Weights of a small GPT-style language model, trained from scratch on English Wikipedia: biases.
Each number is 500 + 50 x the weight over its row's rms, rounded and kept within 0 to 999. Layers, rows and columns count from 0. Numbers have three digits each. The size before them is the row's rms in percent of the matrix's.

# layer 10 attention output, 384x384, rms 0.0342, rows 0-144, columns 288-383
087:508516606393446578495627519438595522489448483513609557554420524444563435455459510479462580478488570482499475547461438474495502453465539510526467505517517431478523435509452356446598491503499553413632524452554594521536488553485554563425523480411490507585458469436471559471581505569637457442
100:480456570474547456520524491506514462431493442560500533560433550522507502482466557590465506441472537470534518494583471553488576505503423485447485531444471555387513484443467592608471543478420525469597428423565526484470422452496551495489487481548486481394470469482448470452519584491535512531
107:566630541499573498547540532554507412557441562577518447555488579516492570507488455582491405502535471513428571451499523515513502544484567528504444480532455606477552383447492540488503513557487474432510405440523544485573518523529593581507504480523557459381545518474579484562520453553512521452
082:487523524548475602481452532473477523511535582452448457483469489486505416528512425508534533508534514490460523532581495443511541537506393443502459437526467562523474492471459429471494505524475503526497519538461505556438456447345540554445513543416470548454418471463427508503439435590528528506
096:551536542524583504473469473552568466607495424497485465519477453539451458591464526510535516480571541461469530512510539472456517504557432544568554525482490576488452523484447486420476400480492586461531427538561420496585541454545505511494435508426497522389442485581532472545445469521536497404
116:440473519493502560509537444496592510486534478453505476478510488479415504428558510435591538467436489492471505469478497513529451546526591487487455571532484457513483516509410438502577503440509540535454572525619536591611587482485484521491545484423435522511542518491532478511518580455541518450
092:590501473414492507535459522499518488579574492543554503537429486499442426504516538561542553534532503552491453457457480509502444516548449438526520581404489594510437488575572500415457468473489499528536518499473519589531540463479456616397538500467466574462482477578473576494511439543446519537
094:509508482494482517510409514518560502455507413575421486451498503461496500457572523443437550478544518474452507477490519449515481547453475539450505524573516462490447509470479481525480460459497487489533584601486534521501451488483439466496408573472432441516479536510448527504443458481493507521
097:595447547571507547489516576560495496536464477468490502579484504486361477578451574525475562554599559480525544561520459486485500493538415555508511359458477546485474550464514506562491535585493629589492417460434425450503522445587513500438574478506504453503387581539555572560452494503508504478
099:517574533514438485521516486582421545439556468502468476452551507403534481605552476451450544534498444574498465576580526495481479463544503505461557547526556487504575469488494536473469532460565459452475494547606542513495511562489450444573497436534582565527532403494527379556491513544402517576
121:481551495466558461524549497455555488528487516522458539533523533516448542448542467463453481524528477500524420509453495503534431513453544457423476491531489484544471489439623559442604496442513486453491542504435520487536490537542525474451520564508530377512532409527520521487514489511496471507
096:471549494497556451533566503552571443528466433546495556536453549507470553474437447491479379474495562446503428454482519538564532419490560494523530483442437531468550447476520503483567523555461566443547496462489540421518529553547531543508407471503519394491512486527589511448429486447471480449
107:473509428494482505497438512591433583439495543525520470436539433488546517537513433516453498488565425518498559558508539541438431570574478477487480524504545512537503520509499477499458559533557483536348561565505516556385455515544452476507521488631548527520511465540516432473544570481545589486
100:515594433429415592462486510471488512545523386516540478414529510491496487559528442564540502524511513580529333494547482477572490501476532515464469558476474394631462454529504467459516531476524511555547535530505469538450461484479426448568577498494424523518337417566438464452449535519555511529
111:488540472576613464494497539460488496560559554533563563519451509537488498467489501511519463536486547551544579491516448527462520519502542507456500440438425529454487535479509544525404484457453496518526533470410512569489549399520461590464464541583449519502483486527506501482477532473487502542
084:440462492500511500538421490473557395611544485506549527484390509504429466466565500518554538568423506589544430419464516517561435529421568499587384562526491505511433459468558509488494413436533417545576580518468559529477496515520497515431480497400357513548450479527479493604555498499450458470
102:479524460448451439465482552477435477518592485500521475512517476453567519496566513480484514533509438545520531500463603590474506396505550492531513506496563489535497501482505501446460528507549436539475508510471491503505451513448519441529506482528473557534466493554435496538493567547473532533
088:549471498439481562506534469518530530510513609556472568528493433453415429388510518535513555581446489521520414526496400502517534542433562543552509490472502427466529429468437509564474428468487529426450439530458493535530508458563492494478569480495514478486442462480503520489541470503465456513
109:466419542546521515447557449534509462334440524579524542519531548524507556421540446494535459549489538524493511548523450470599474476552449422490446489623492500347572507544538431535550560333483476487483587497568564466484545543471479512496594494547535431613628478415547484369420444489521466551
097:566506488500508511521512454435636405416554412506552440517429509553420539555471488535562497412468568440543467411491473459544485464501580568540429511507434476436520457535483367515541560486477453513480506438530598486459492463560497537454545348478426454429453587515517497466558512437503548513
103:515531487507458503574400502488454505510534437471427516486538440455471464552551473407545563449432457600522488524529574537505464559509559443549496540492495601492561435444488522435440480418531549497512575607533505473565393468473522447592465450503466511492393399532452406439533597501445476550
092:458514476497505476482526585458504503556512555520464569479547539561486505425551490552537433558455536500517541490474511505508441478494584454490406503475491577504546460489554510471567491577530548449521503504438508584506410564493598498502561481533535455486536515515529520457451575500516523470
112:525547498450561503500518536514529444534497445523480481481508494548510498613535509523463508528485441519515556445519496565495468463392499495570474538473541545497568490426606484396439475479532471510499477488590436484562506514615485483515421526467493479512461490480503480619584508501549530448
097:512490530468540490485366576496574446520513432558526531461389439454593430537456537457437467455474499601509485463445521515427511527538537537608473580469482498543528498473534541405494452566494488570506486527525590529480410497543476521500484439516477534468433465539464504488548496492483534496
095:534520386580511446521535548537491430571593487431500452483526488473425459570533490477534480500488472548483506486524642490493462489510487459409584545471555469509515508557544567442470473477592521539522557537491566508451412464496489482439460390562494507436467427590525506425446617433436542538
095:557562491505410456508448482510394510513541475461563510463568532471579490522549513574589515514489481449443519532499560493502501534464551471498514560509537457543524509507508585532538443476530507522430526557549485466538418512423459427613504468542469482559499483518556395507472506485499518492
108:437583496522530443487492475506509508449492490502502433500445515483567514449460453451452408478525475448506457484498432485459535496482528500516529536552442475535559504487500473524527524528461464503539485472514517452498513558487558515503524500482576489449516478498527482452522490511566526512
086:489515509481576525498510472495466520505474533479485534558452562462465497519489588474537473419466509500470598560535467530475518536463481453433555601416504478511582488537499506565422572529471478482477480527486475479514513458457496546505409545390475483510530463468560517499499425516513467464
090:458471546496557482525557514491424574455526518468561533551430526531498550471495530555456469529486501482476457617498495507529500509482473452480492483483567496469491498501526493512475489481471419506516465498501507416527483492475516488488473465404494510539573471390472472494477462472499415516
098:377448526515610492472507439517547526549487612442475501596484521562505522420498486460507405474457545469468511481358494454510512529577538506493474442513487487485473468439398463565543533461508415491506526467444549421552530513476543547397507507422496463487532510454585498549475518422430460528
101:471507510525523497525459475488452537467487590436490456462514466500560451524538461441503489471562427526475568517523531565466512466463437458466447522515546617623564529431506487431436463555505433450483488572501443392522516489529516469504442539444508541479508535518434484524484449548521470461
093:468545470497522531523448470535522467526553496407461330490480535419532405471406538524500480413426565471440530408486429447537459453509555473441528596442444420468464445537469356488486434453469406458525494519578523454602446468466428599524361453464492532522413538533548467546499478424449554380
113:510536507446411541487558491459540489488542475575545529608457551512450601439454525539531478544491556481570425470489453459584537533475467520541538471477443407441416439590548402552529534467447550481512499448478515501542526522454452555488529518519564406549495459493548533379462463544541480520
100:525441439556463458536416518554571478547444510490538531504527486515451455557478503531420541526559497523592525540512473585531423488494431507463503529558565595500427654561429574543420457507455526514457421583485373508495505449550534427545463518503504539402563529605562506551385493543531488385
109:578470554492460536485518488526488622490490633536458537512495456482487487493550511549471502496544425494476513583495465582413487492483491487431400457476591603548508506423437550523477527538452510483427477538432489553440441504498530486468514550498530476523484445469457513517542460556499488495
091:534516491522545549522478460554524590430505529495509432453516458534511503561480528486592529538523460514538523475537469479517508570508489514438478488474491482515506534480456443520449546532484534521455510514513462478401490442581438498512552446565517501492478512519544487498528464458494502547
090:522454491427469605543428526469559531496565534485474556536532521530509454507483579490472519531576527502529424549531481442538474475571528551448422496517498428526488498470482474488499520549525516490536476510488534486473479450423442509509600462449425509496473512504562500543449462542461455596
103:648424520565392628494469524553544446488546452404477475467481508497421524527464491569523532493507540482457487527510409455570497489538405539508474503482427502426415549515455458526477472425448587577487456542553522577506547369503445508477580507466439466505459508541564525455474508585458449566
094:508605454435453475548437519480483572455496409482600493437526476505490520441493519567503507641586491520476446540560399498568511496463484509498500541558494474548464464502556460508491465486510520544493478532555522491467493530449416447585508487531539493495472567574529451473492507448550519427
097:485514484457459545469554475554554541548451465517513520544472501443383544502467515541423489531481560491497449563484474469531501506509508499485566488562509452484521526463530489531549566448465527493455462489475463487504549499513460495497412515561509436559488512532512485521480505482515491402
103:438469535594516504443434456491482493519519537432518477419518511491508418505531546394567533509497534526566529529516544444455503506533503482517481461540558476427554505507432549477466390446529429436539477546462469466518461416545606461471480520439460564548423448427511444556437541503520410574
091:541517508529594512464522439576558498534419452595518492542524475494400535599415502536453500506472555442516522460549462512491517458487501545540517526437472489486523470541544465485540546526478572501491469461559456540555602560667491533530535523414587496498458512504512521520522547533584581411
110:561443418561482455571485518448459538498509446460501486518519512484460539486483518454487540446491532509458539485395497444554483517527436437461580492438434485487482531516494459523460452471497519543416534478464431441555591387554491556490549548492489472473527561484555527493522528541443510575
101:566534481495474471532502478480557392488565377564521411466463497416478565526405510564513564540520481431523486372592441440590622419486484578527587489386415484469461481543484586622532526587482478600561434456484497513460522546530510564567564461475596485464461635477541505484461510431469619512
099:509481506515435597476441500523540548532509520537504456477533577497380472399518492485568480495480525511483467437505433416469502493566547471513481479510445406485498471542451499537547548457468502474445543496512523602482510503501477562441576518510499499511509479502532455470466497475460544529
104:489483479620562500547481516487495441449531505474467496550460557524516423468535488442463459426420522510475574467417533434456510397525571521508579468455450537474529531515474554467488471470494508455549553459457581480483542450589496601435410509381417507510496475483480526572579506505454509546
089:549543454473464468492482419511362538515542539554594456414581408481505528527515545537597578494544369436447523496550495612527533528420553463457448565474514449580480469535538484473447541521588507479380523569536428515514547472529502462564460497506488467523471446452551450611600572442599524586
093:522391524528413566489597612521578491442443533535549512607412535514494529397417528629515435525521579479554436507425377480549589477514361529482470461493420466412437580487426557636544566543393522622488426426431546442447546443463559568427523472537502433474578524461556557483410404486496402529
088:462435508528538458508535539497481545452528560503548467490475504515505437505559512471502496462480484591510517456504459601510567443474451442465487561472454499553537559508472517405492485523508495525449523579525541521515413500502523512470441485591469601536504485468432464479474552436594494474
119:479525538537482554483478496541527441418503453495402460492442565484544536519416476478534426473546601473514441496502455443510501498481411547458550504551453453491473563516500473585524479594406534483581430501538491511557536468411523523485560505441487481465503514438582412423431462502524433516
098:388500488507471471426484436437504500498540520520523505507521499380473549516506465484483478489466463431528473555469476510514571513485600560481555498568496445532524490488470532544517534426529456492505553511495494514460528523515421470526504520476542452560454369465514547528545557477486489506
073:519415522572398564534567463543524500429546502482516515513474556454503563495492375480501494503568472437558566486447455482507482477551475511511428437530463514410445536406454508565548591472484486539457516470538520522575496526488482523521604452490528528491598504543500489530484505443476462484
084:561576466445565548521497472571510427432524489534463403470549522482521468483493435474511544433526443480397545444550449543520461458456547542484474550543514509479524383510488432512595515463550501436542434468631462578459498488426620501555554525544473431516535501455491449477465504523554480444
102:515461404560496493583540513489505503551464483502511451445547405535437523472477491472537594501578438536506459428482479506528437603435561526460500527472495435584421568631486516435505516542489426532434618581528465485525550529610464462545581523490495498562520547502550475519557507350565526553
095:547480433493474466458563462494454555445452423585481508526503514562522611549463568550478515516475547526519456529464441553623585501446396539472522444474514466466428491603562448567545546531478575509450453487469461449470554518516507463510528543596494423503528528452557520511448538516613498526
094:465480556536575474519495619433547453491485451515579495500446492513523492486452517512497461491502534477520547588504514452453559586580467485514533487455464592510552504468503531496456486573446538520550432525480509432536443466515511507499428459549499494435435519567508450469422552529477473473
081:656443546453453495481516527465416524487571567527490523536512428491490499485504530531426482506489482511426488429497475524543531546495434565506463471498537436529448498431481481478448469542483450493428491510545516475399472521475446478526583489548450464560497516540485490473558515511438485572
100:624561562468486494564470589562505395574532505503496498497450441415430481594483515519464472489521443508407412526525512459518484513495495518541486415494493541541448460399566562414524500563529507513481423501459472489483434498505550539519518526522555443458462480462531493521542538521440444519
100:550521478461400510517470502421441502463530506511483520452557440461616520437542520455491568507528402551472445461480513592501552475473516566507421557549525455599522510489507488485539433496557471467509507528514453546518554506494459464498660514446491478518491579454465546575545524517578497604
087:488519513594421545534516481536487481426481434453438516548489556486533578504470471488463498435500529524447464493497467475527565550530453533501505481564472458469503487496458484582577565461507505481497511528580459475499475492482467487520507466457472442557595494429549474489435527526485467522
114:540548547493524461539491524499475416514595472428512482507434576469371454502430536477548510456444563415428421466435485395506459538571563503479569516415430507411485467513483508487512471450446468486536489530542558501562449397443436577496461435478465509465523484472572477457513544423328449570
111:506511509403433525494495509473537500516541444537581517561506547504476552443486532520593547566485507543534404511490407504609582531460442491498498502494434416505393522534551473542563476455495524589489419505515477487533537455419501470545546505523469493574522536445501476469452452539538459511
097:447476478551493468564506487428539528509549465531607482579454552562470540371490551519536479550442573507506402522390433419550485507578541524429506511489450461492438538591477497516483501425459498534529504504414503538525562496419493537475443623557470501520521520494499541411433529469471389604
096:438403477487500555445539516501527568458521517494487521474487478625627486490401518434507568472531575549581454519482435531458548521540559538509514423495516472491496522544518472525505562632473464517507504513501539496559459451478532559459529500484446561542525458549560501512480572543539507624
118:515450479460538457611548546499442485496487595457484493472531487507536446557532544473539417504474475534435453616527577487512446491453528397494460459562547548436556478462521549406474460522566484464419511508469540470433439417477563470447482445468439506563526442475517574480505548509426436539
100:511435431605524460478482467492559536510465489539477521520578498587462496565501586471611532433527523491510529499492483540546465557565496526479411483556501522442508519587444501504454463456496546485433514532454503537383517511489503440471526451538526492469533505516511605468440489507414570522
081:528496523451455543484509491572507501475547449516550521552499548442460586472466556525616560497503512514517500516460362486537514516452476514522512488471462467487457622535459490540515530503414503579445470461496419487537592489379540457505526549511474461529526597472523520469430429593478469500
092:535516451493395495548473463469409507437470452477584529424545442471555491486575442528536515533506453487489482498549469529560585450443449427526515540538494487616501540429551504537532476474514589442504481547532447479534496551535523442592515499530479493521453493498495450507495548519658526486
091:553585508439535523529426493422467533563642481574473499487525531486374449520531549472549527524561429549504486479548481462502545502508524497443525479474503489473438453491510570480471459437466599432531530487484467653500470467448416484468587532527473575505483450585483585453510513560472491585
104:475429405567512523456449462566526500587382566524544500427556421510386479551521457490485606528571516554555554496481595488454480560568533490495502512494567592510479550527462542444391447554551493510466538609526581547447434507631502395500629486509513633485455506625532486556480620500530572418
101:479554525561521555565503508550460526470524542561530435483516521555509497496495385541513448522551469499468540501474526430502494425541496484496513415511498548469480538454442486466485543465447468496458509494533549514455509475473486560479475498488519507452513508514582453507491558496489498465
106:513495537484479476416491493552525467597413504497500583532485534534429599503480544568449481530512525538544486550461502532489431552536469513469472467533568575474488521521591505492498508493497547521471427471462452504481502540547620464531488613618561490474530565543510520503465480630511500450
100:449507477471491485504462492412496527478491469429536423492550475542565473541533496448548514515446492531528521456556474497475416406488491463540422571486500487432503456562502423464506527462500459491525568544492510439433459500418570469509487503542493582488467450487455479472494479495477511541
090:514527546579530533634504502403515500489625588483526496533511528487419460523498518436508495498593483524498564525494541526483537411514530496502461351492472531448475553468411447497476522508493480501489541567535527536539399493409441546476546506443476506571531467616527542456435479520466452553
112:446534456493478447492470433524483519520436502457570485395584463510448483481559489442557532535534431522475524512506539576526439500433552465397514588573567614505586578531526568527474517509529472540483528548554493516502488556589591434521488540526534523507608486518554425551544566446627581421
095:478523493509546477461495454485528531489438508540460456532550479582531485475530523437536482469490479414472557469514489472484475506509522496537548533573523508460528458590530448543467486443486445493501575542544500508546545503513483520556465593523507495544548440402496494502526462489574493517
098:590488466494456481523550502543531473577504441541532523524490450453496522535478455544353545547529451447531375423450520501563488546414450516545548512455498449555417558473518557542590451545505532467522454514474503479444557568469472443567572471494540449478488452545517501509491480486471482457
092:498406503415425484541463487527480472486485468401565584491549490500532448460543451491495500488506501485415428660467548630448477434498614526465422470551544526540538518507523490422563469494536545508468524609527592571533412573459405398508497403461381546617521474509459539498565572527516374427
105:529484489491507538491433488468579417536490400517452501542520527561408521514439550519457508460468607492466418429523458507522529450479472506569464483430389569452431450564477482442561435481439607472535453508530474538591512479471501467523515467477438499436441569501574468441388477584586477419
112:583511531456469606447504519440621495515538481560522496480450487475416446529469573529526562508511544498469438421458408491527501559477478632506485508473506458517443456474495493476507497561419546482518474490520534625457502492464466532448527486518489469447450462565504531472467489531489517450
098:416488552508542523464445521556412596415525590563526468454514489502545466548526506489551459482521517530481466541568474594456522546521452440515453531487564548455505467475520498466458500486507550528467545513614504586479480470491456508517427466531469530435542426498509428514507575465502540548
101:507544537459448492460517565527537422576470488596522514526478485472453480485527427491417551465514483497542461501489503521506495517509512544642485500507491531511570472441574512445529442505562518494556478546513511503473493504564498498488516423446482399480441494503479524468522490541512460511
081:513512470485500486440465496547581438547470405511463527499519525528482540487506448458508495528498548512450560499459524520442497446511488449502472550565525545496508513476490473398523496497502576531525510519457419542579431512506500524400486568467439460470494451485477533474479479521487489363
102:463436480493437508463386488530476499497432530483421491421593460480486463514563438488475538566520484517503486583495522538494420564510502464508447490564506525570474487553504547451572464485541494542441506598456494500477464471436572398520528533576471563508533449413488478534428546561488422503
094:534595481502548508433486461569435428542471424432482508523522542425551573553549482514563479470410462534482508412495596499538555459421453518459609506490468453502548554496463552512503448420557507434568420425459363432614546508524590498607498542503494465508429518398446417579480410529546451517
089:508565438483489476505441523407487514497585437556574440527549487497486494516449514494541518474464493522453494452567504499536557491475511544465583522409403427518504448587543442506567523462436560550557502529519480510482507462485434549558394533540558476417405539564503433456483490512543600487
087:526556457507544517552478542485381536539475546544572461413526474516569490528482508549558455620596466480505506501581526521553529517404416563464476498562572490523471496481564461501446447467442445475507435511492364482531512491432640435588533587514569477469492559468537433499394437536558467536
115:543547501481525490596467560510504460521582454471440428532427501422503514482427488521521461519527461461493485424507475440498517423504485496487525470463434506569472535461445514516508512542454486510544430380418472462470531492486514577497509473496588497415402627534498533531576473499441516538
099:439497545546571532457509536550545454572450500428468571511468510451485497508480475532426489444544520508503528544459586510484512478514474512600487520481475578505569470423537556495533487551510524530492506493475488428527445534481546536465521488509560485493528479540514564530517489561485452506
103:576571474463482484514446540457486513466484487514544491511525476507561492544530488497472597501548470541526562416494516544480530559465459580515456458402489468570504473437522560475500472516498576498475431468444447539474497488554481484529482497536466442423456455440474497585539467552573530540
075:493533478439486525511449531469521478512503492529518485491555468479512450531494469449522538507536440507481514492608501535439484453513597479530537504449443575520554448555574554467520502521519546534523493491538440490454501477512492530553491520462540516448456473523496466492522518559502514481
084:503467470519584463451552449475517438553527595492489509535431517579376464437509533447498446486475482499622595473466494529435533476463570502529497486508490559517556503621547489437442464561464449519548522429457568442468526519583569551484537512549470483457523543549469503502543465496547488511
101:381543444467459454543460454503435524473566449486489450405604476592581462472529487426645500505573400555459458463518508566567446495458514434436503496531497467560479516588513454500526426433570414526432539552571434463497442500471562428563472517531444513564518518457541409481489566426595572555
133:453572502524483529481571508566512487371510530487470484519529578439477571447481461451480445526467508377479486511529400507529452504442569533501482487582424423478602425503487488535617503505436544473461487479525528514474577537463511502515580492474530423523574508420606481422474499544542437468
093:428506494465545526537484533498500553465559535459437489515545531428629469499481478501442419509546563431403464532585427554509539458510571457541412537542514512494515430456439437512520608467493439487507476518475464506533489528425510486532481572460574501479504416452510495488520450531499479499
106:510488528514499482576496533577527477483463495501460481545582504511433586603506421468495441484525471458423507521540571563453462534563534501513422443529474575534524480485517497442558580615538542537410501530493493560480491612576559467519484500471542505496522556475539502520538529501571555418
098:424430557451501442522546457422532469486460520543544541464493474514606450397519504486502493479530479482542474530485447556450563447499610500592397549491531523565545504506431511503521421584466568457602535492451486554555487585523533522473484480457492540472466508454410569534537473483571490441
128:552496506488475460455522537453524474520570464479547633528403562529496472443493543578486506526403543541598482445420520491492559447465501575519548485409509464478472605517565591539542467573424487559566411468411455499552442449450451518488500419471373503502497526569422571474401438558409456545
100:441467468562550486483530467514490513476440592485452525525518497504444459473557497439533501453519497462476542539558541438437437569503455466455556495591522496423573487533513523495400476466567475493454556520592576525553501455545556470486496553526482512502535429446481475483546534538472477563
110:439629451449517499492454410573491474398517417492530398483527560496549609459559396516534536459469412553469524404519511470558496459418476483498498529549423450525536487487497408559595563365530438531514501409552521491506594523436447501534395508491539477476528572366506399475565460472583552546
103:470545499452540438505440457502473520495515555492499433530502551566540468500534486488431495513497469509479612473486561459526499464543550456489605457504553561469568502485517508487436480414502403523577512476510522422441487517468481588502465531533519531472474434519491483550552467444448523574
109:441433473606523489449493441482549482557500511532480471459579491593471490473541462466527534402487479511424594425483492512473492507556546525514476534490461493478507447565471485497514593490536443559472655548543618584489469519589478540472402491505535546554554538469437425480492575463501595426
092:558512449554517492469496514508538481495490447451539516468505479496434512566510432566452545508434554561468471483493526537532429596444499473513484530526454508517529444486594497447568520487511556511454504457492496558473500493548454508445523454537427472529528504480538521433484560524456516482
123:567461540540480460487517563519447486547472491401420556540440473515431448548436531501480486415539577475443455587497519480439500508546408484503503418496456580415475552476524590442459447501455571527515418504442460452541418389511516544435509446524437502447471581512540543509500517553463441540
122:487437428476413511513448471525467552490384504516559513436580440445506488482577391516433559491475464583429497582540542528533409524536512361484505581544575539563584541559476514436517469438532544524425509602546479549473521569522492403559395535523513546482528432500447487525537540510540568435
083:449570460471517540442499507491583459484557462554511457522515593461444540514472423441498503446541544465574477431510500461488480404489525540500598532454431383449543477569497489599546522498496555511551504466456579505536501486451512517480494468533584413422519488565489478410397453548515513466
124:468566491573624495447505477553510479469548576466480456496441545485491525466525478481537490519448475477478536474424515441436483499540581433448584530498485508498574539500465501547501484492495456496539511426513583509525569454476535558482507501460562525451579488499593460518491490473486504536
090:475499488558516561488397533484498550387536477486462403458555509552543463510422442460477566479498560438518580515532417488474535513570510533440532496517496461468468536557477481545536483459339484483480491553536470517518530425451462498533481523527425574486504554479496458452357467546529489426
101:493531543602475540478526438434531561492452538554476411479484473510537518436482504505611522533553505464594563446529496458479550549484405619533476466477572395507441507524431495611429449549502547483487493425531504510467547480507552524535508491418517515489480551427463436492588507459541529558
100:422496467505487516517516495569497483536442540494541581499494462380471491480544517442541497500541474536466487551532521577459470502536574454494437499543523604546564502462572501484475553554552548517463550499438482563512510524450548493476516535483534534521499488557513572521551564539508484492
102:442479592495430589520486465515494614436491575416505572520520620443477512429520509522530460501561566532481461649467383504543512498536509498496434419495508442538522505495424448591550541482470562484506448476529403520538471537388466487520556539497520483534556501442539474521495463533531429490
087:519482585467526518549533482460542470448561464476496474523497555494437524517490570405607550423526533451533514541533406481507446598479452488586457466511383450500488431466527403486539576528463622510465525449462497471491523465492499558430488448510448488435543588461502565461554508505518456531
097:484425540498446557593541405431548613499422563618585537481516505516500445526502458524527577477525455468508550565541470526548521497563503534505423501479569505580514494503443445515542517612490505490422517538509452484456497565476448514489580413551496536596555500509446507525469473475525504449
103:476469467545502515490519499462563473509483506498559492527455449537506458413471537521498531601502613455544390471406421452538481564516572532470522438482535411518372521596566497496529442437496449543546446519502554486491507491502523485524529476488487523532521466472579515474474537436486446610
110:572427530532537448433470561431483498527546579479509527508468508584457491516451539557439453569491554507537461560416466481436459560560517507496476474473476522480451500522471496421430510528427433494475464539475620535481535362493456545464497517556436552468531506558536533520460496537460434488
081:518420362584493528520516482502461542510384568480449499463521481562543490523462531524482400475429486467523522485557517542530525451444510432467556566500459498483555544545568530481407508547483491410387481464506476472515540453567465517512511504573376517505548513490566497529421453426535575496
084:561554547477491514502454512476483498522543453473528553518489470525479451503509519444491531441486439483459443494466559453481537512547530553566548462409460469483464510433538483535439539549512495482473526507479495517491483426590426574478471491464470470532434518480438511464595526463474556531
095:380534479465514444485622483500447549490508448472587471480531597451590562472598474516534499569455469506490489482492506523572484437403465459498486596571515412515501523471568488484606480545554499572484517486544458470555505622394551416488498515479498449549565569438492481451445494433578486444
110:449565514479479508491460471525462511384588500505529476434511529465480485512499530405515528472562498482586451533571511507485522485468526508520500510537515502497511478491484504493442569500508467544464558551576536445455414484453405490515415441481464536529524445453467451436508576437554468542
093:419451520564534474564540540529486429495425539566502529547446499476450512449618485449513412496494488429541598522528574474460500428471517443559500507498506494514574518535556550456519519510513538501439574525498533492473500613568496489466451488520509455533526505501487556475574521441535505502
101:505386469526433512463451573441518413407463429565498475451531494466443542530519462501525524529524558507575538488540487493463447513568474524484475484576458484471481410533426442411543532457472498442516574499515583587453524487520482476440509490484449535466490475551486524407414591570468511451
097:577599458472494389474518492545434543531570529511539544429538487522590604473541438525478425509524368549433559449449562607465563456388487482409541542508529483564499495488556512463488510580565417499474492457501516521545463569496481510527479562530557467529599564464499445507503469456539564471
104:508474532493515520462532550505507525494520526466492545553444460482533408440498499484451560424460511547485556501504486516449529480524519510527493575481511476453505548511443512454455480473462436523566562507513537499508512515453459552437504495468435460573516451469444516483510441498483477454
107:485601515630569532481474511531497462530482474535465496581473590571500491452451449523520466480494519472432564432403479384465484509525511477477551458448423533511470524448568505499555523467460491489484459458444513530517541449502537564455447556538444491509510526528505491545458462568474514509
099:442545441511500565521474480521499547487504543548482453478523502378579490501516521463511463478541467478450548505534525479511456515525512416506574603578516449571575425464399378486518514481545506436464555496541464523428506529377507494536577539544610499544463450516549466471474522451496536544
112:446501557487503555449472479519543484495444464530511590462507487531429505476497544457442507502442569517522542586509456500493489525445462494501508527588498560524551530488513489514523502494469590476509505584518451534532546496553429539419495576480428484495493477579580506450430520531600508397
097:448571469475562431496515464548482509418391432608471472517471517490571582518453448524464443451494460496468524497498528488496557514475470537486479507483528501570556439427543491548508534531530522477463501456490499496429502602541492491576518517541581453476486525445387478402538495476614568477
081:500511548554577522506466533548467502448504457443558538482491587488481454577567475460498627475435502537575603485490632469459571455606585487462548421463530498521533621495466524503496490513474493481565534593501511438552469496531493497536556477396449586464477507476446450452453575566534478546
093:498465410564479451502490601558414514468469460476471591534552524364509546554545453415460440530534453478498517560542555532500464465556512524518516521556492495468555511492529575440544536480570488489424500507478462444456585495535528429521546552487507463532554476496547587497491483586477451537
087:429579561539526502495505439494502457451514447488465460452533464493494502491483529482548565485438504456410541477524530491533444500461499493463501546487487479497510420489547500479550479417485444515503531510553507501442435499502516483515449431510546465556519514438532446478520574445482549505
116:490546517475513480511484492481580477462467435543474444488508528524577500461459499528531513515548553485529444435508418427543507511468520458534560489536417428498461503562569471526570479475458431510522451467520498428514500475543495527595485447571459476527481510460523434548460415484539503551
089:511451471557487476528652521419517527587396573405534560545561456524432545537519558578579541565539558486479501577443548472484461527505455567483468465487565546438488512553522530498514459537548541549514499460503538510453527529460551445449547505402546528560592500529501606583495477512478488478
105:523452485505467534556527529492446574487486554415487543549509593518497457535548522537427515468452500552465506573527535495494570523525475420479538518479482443488591435535415514552492535426521507513521516506509552462516497499441359511470527519495504546490493466558444520501534490552434505560
100:366466437522503507477557471474474517461429542556484479555567538502458479435524543524585521481467495438454562532540469431510466478504472460486519513547479513412526421609517416557489513399516569521488587465518481533439580513461538491497487538564593493505512523504479561434523495532494513527
080:409542469415534507528514495463524536572502541516483480509483497438578405401477460527519532468407470510449449465525522470498551507557626418560552619385502449432515388493458521550474424431564448435592513490561563576529505485431484579546426476449540497517469415483448442486510355448436536479
099:539457498504497436486511502521456468505471542546489519511469459518442562442452536452474451508489437480496488477476491534510526570445470552452541406529462419546477593509595550545500485463525483484436429469451475473475555471558482478539564544511495437561540559458547519511558513439544442568
102:533508506483470575553525452519497546393542525524418403504506502464589472519458516530489547430462503513419554464584433469545551424465457465483512541503502466428560473492432419547538477493491424472498482482621466502483461518433603505569505439476535499512450511387527396534482482502515540508
090:412475490415483488468558433509476573477520434469533509458527466488544532521507452565504509484438424547529442486569508614500596445429520610528464577464547458524506471426480506566460577561559562584530571449534495548539522558564479466535422513560461536565442519519393521536587470434612574497
088:446533573550480404496525564466514361526464536413468567511443508494577435448519551467468462563428563516555464505421570486436457411479539525658483507477531544454538480559525558413564342605537468471543476535475575488529382516426509476507446402542513506530598431504499524532437433557481430437
076:552583444445560468420571454425448574515482548575449491531569558526610589444520502506493464476515507489451554450533397568585565519436513449505507491519485438557556391553480422516567484467556472398548431455452395447565529541510570499527487561457588392531462608427527478527516470502592514462
093:466637487599542490550471474498496489421487441551474543461550522476448469521502434441466488439576491522543478548514512528616440550486488466376510563581527569462525485501567524501413509328480502422536579586552513491550499442540478461556478526529515518495530382486498451446436489482503494542
077:465534473414523513343553504482539555483520423415427583509506476513537601536498423543427477586488511404573475511481499453495394483502506472509483444465493463506472471427611503484513526471586567484503499454483544522467548531497413515493544536488490488464475488500469534488545527556482510544
118:541520463370460544556474538553491523516483537505506434415565440488516479575501493552512508497588396571456510497581565542484510436479560571514478490502585533558585417438475486501465574605605463522454490470554480523408408558532488437567492458500610494444447530519481488585575531457487598505
098:482520505536467501575549551549426451508473479441484523588492541488451479512494555462504500492497539436513384537467506531538453518494500559451516447543442496437444506463509553529547472495482509436451479552469507461478478437519473499495557498475481454524530440560583611451406475522479358546
107:481482496470570523526503531470530503474465469544432493516545538506513514486504545443535485491478590462501439481554494419533541525599518539547532477455403396442522439482418383519542507492503588464583500469513496483548493497481448505524501478465559500460440567464471470375458500467558512520